Weights of a small transformer language model: MLP 1536 GELU.
Each number is 500 + 25 x the weight over its row's rms, rounded and kept within 0 to 999. Layers, rows and columns count from 0. Numbers have three digits each. The size before them is the row's rms in percent of the matrix's.

# layer 2 MLP up, 1536x512, rms 0.0742, rows 144-154, columns 256-383
093:530494542496493497478498481553501500520490526469513471478513473507525500488448508444478493500497497488442512453502516505493477572509496515485497494556514497504526487512476458507496476552498482519480503523493490545539474460488466513498498496500495507479501476483502477478497499464492480532521516530516475506482510481519535531523445473530509459496506514489511503521482500555569502517508
083:507508467491497506535507518476524470508498480516529566493498503479478524525496524455469542508467507530521521496495538497498483509499508536512491476539473524524534490478471516502486509507534485454498511488471504520478507494439523530465480484524529494477504477541548487481464548478485479443515520506498515563522465554473472473514482474490530549457499541495504497513510519491451535493447
099:473464497522517489494497476493493490504535502533492471505498518499554482482469523501465515473520491489495515449524501503530480520484525505503469498487513473478491464501505499525564503479492471491463498483472520451521541478524523543465513511465472456510499547526509533493538545503490483507489532501503540520529487526521497490560557491496520500511555489492498492526518529509499494512449
101:449499522491508522490540479472495508529491519483506449511511550492514509530552533504522517464479522525507499531497514484546563522522491510492446498504490512495495505518502491498510469519503471465500491473534540462523544516511497459489490500558508536496497459531445510548479500510494455504509491526491497500493536500537470534483492519481482518475517509491525516440497507546525480495537
096:538535496464481473483476480483427483519483451504500528534488504450540507460500534483450567497496491514497525483467535472537485494503495534505512508498522505473511455496496512466482478519506497459522500469501524497485458517529481465529459514470490507510487518533514512473488450533492515480519468520506483523524520467482517465488529478536519508484509554481490484516497479496528530481512
102:487485480510503499530547521483530475492500497515486519526482490510489496464524422463515462508519501485527504468495543502503510560469531522512476538487489502515515504511533475502522482495485514462482492518477499525513511479542528486462513547520553480437490515505467460512434482522475500513495486512501523482517538495453529471517518483519516480530514514511483493462468519529500474502477
117:517490514469537524547488476534475448504473557506516490557466435496488477478525502481509480483544476485485537503493522458513503505522480494523507513527457502507521478498484489497506492467498533520462483536516490438436522525478485560505526460472494480487485520454476509499500521510536495554518477534487455485475479486496480525499509510538513436490503477476471480511500493486492528480509
096:501534503523517421456454473496485509519489523524530476521510497501532502495492477518515482523447517494563507517537542480494475527471516485492498525486480495511469480493489493525503481514492540490522513503520452524519491500498511468490490526489509504536487491505456562490500541581499528471493506466503561531511538535514506507533497517469463511516469528514540502469502487487531469489517
093:496521505477482517517554485488477461471452505468456523499510535501452513441473432499464520494502488505491504482528512475511507479486532478489552497520511499501490499499487471541504431549525431498494501508530534498482459455485471460482519493479486507516522491507472501491503493525502479466474506497500509515472524525555487522530529487504455513527532527510510494578487506496482501551561
093:476513520468524472516481492486508510534488481466497523501538505478501497504462508528500471442513524515502474494493496499525475450471537522510483500490542496525482493533513503501452476478517507536459519505548539538446536528547504477509505520491488492506495528474491467510491476505491507525468509517532533520475484524498508484497526521509466517519462503462504514583523496503490548495500
094:497509473473507498516525509575478544524489523483516549489470466528533513492483532513517530456465554461522537483529488485518526494465518451498496498493485529481484486563490502483513491473551491544516484536492504497519541475422503528484522480551465494476538448447480484491501506479477451462525457490474527470523528518482543509508482532518512516472521476518487522469473468481462493488522
# layer 2 MLP down (transposed), 1536x512, rms 0.0833, rows 144-154, columns 256-383
097:493488527510500522500512516478513486532471537534497535463557509497507478504540523472497491512479510513460498530474502483509460517513523530504501490499452499478500537530477554498514503464447522507515459508483514471514509467529515462509492467519486537454474515472481547466517504494517525454533552520497506499531481501447516542550547472478495543522486509499474524486481497492504492521513
083:544504462512541536490478510516482496470518485479484442493509481499495502481438461484514452518515482514484480444470487474488469474513508501468488466492479487522490534508468548481568511500494478430524510486456518484509498504492473529517526544489463474479496540523496495468455553523518477483531536486503474466488537498481513526522483472501501528500482460531495506512479506485489485491498
104:567537546472489534524515527481511520516476501522507538528536496500527497513540506471490471493489448463558497492498489519491500476491493491472483539484471435503473513488532498517466481514484496537521519499542512513467488494524482461473512485497523525476469557487510511498475465492476513515497486529492492500505505441489483494496479498463528529497516509523504467550495509526472494498532
104:452509562495517527487538499509547527526510521523480521528464532488487533536468529500526503445469525480523497533513510524527498484555504437516514486517508521487507506510504536489581544469533513517535508523520498500514503525505522529492465501499504510550525532519515503485514511498495497520507518489531489532488499497501517496542513463488455494492514534492475476524511442518474505445493
096:515487508540499520497493468512485508485448503534461487547473501517520513500500532494493467476494520487509526517447491498546468486458516454527500524511491438499496513470479517507516496500484460487507514475486483518529507533490488491529485503484495465510516474497531512510507471507490500529537502465481521495532497503471503489488479513511530535502468500493471519493477499489478513533513
099:494509487484479478524511466461530479507501497501485498540477522503479511509522475495478487507534538489489558470532482542475497544468527489483505501557495514485514521445507533492552461505512547511532482495497482497507496503525524504450485539515534436525500503476517488504537498528507526495511479503523463513554457479474510499516546544503510522490487482488523522470461510518502477482505
121:520538484447453493489521472512518507516526478521486546486515493501457504453475526496537470486493517492516491507547424540495516515515511450507510525483521521464532514555502466488508470459485532517481489536520464488507485521494462489514453456460490488486524502488504491490468467511480513469509494467483500504462496476548514527482465519480482505497482513490506483513502489494502511521498
103:506544531460549520516470557534501492503437458496476518471474516497488457467508518510520527471465531473508510443474502499528512516495554511508469495471477484550502475534468508493514525485481517506498512514511552511475519512505491513494515501487535477489494516498485509512465496489516489411494510494500519494473507492513498484459485515507527479506529497460511454507482535506496514455542
087:541467528538511523534485513529528509486477511540498461481525430487490482503528522527514517540538467509514470493475503543487508509517444511501493480505494501534490454480527473535488529413535501530478510493463469473479520502527496498537531448499521512516452488520501520534517466496513501531503527451480495508530416487484517490466507463466542470500482479494507484501483491477506522523449
095:525481521501482493529518535504489517493495485484544491459498484552512515478483511454502503490560440505519495459507460474504503486475503504496488519458501511520535511485479483481457487483484518497510452525531501445498485483513517506522541491467504505512522482510516525506512463465487534503484498513542479480503498486497511494485477530519471520542522481532485465487473517498462502474492
101:531496497499524518492506489480538488489513504468501473527485507507509478495513502532509456443552439528499513540479527474474543511516513542566504499502506533521505514516471530503461484499498537484506535535479524472541494470512538479515490504519501527480469509507492504542473554526501460459444562468515496507516501491461504507558487452474498522508495519524502508513486507474551529463502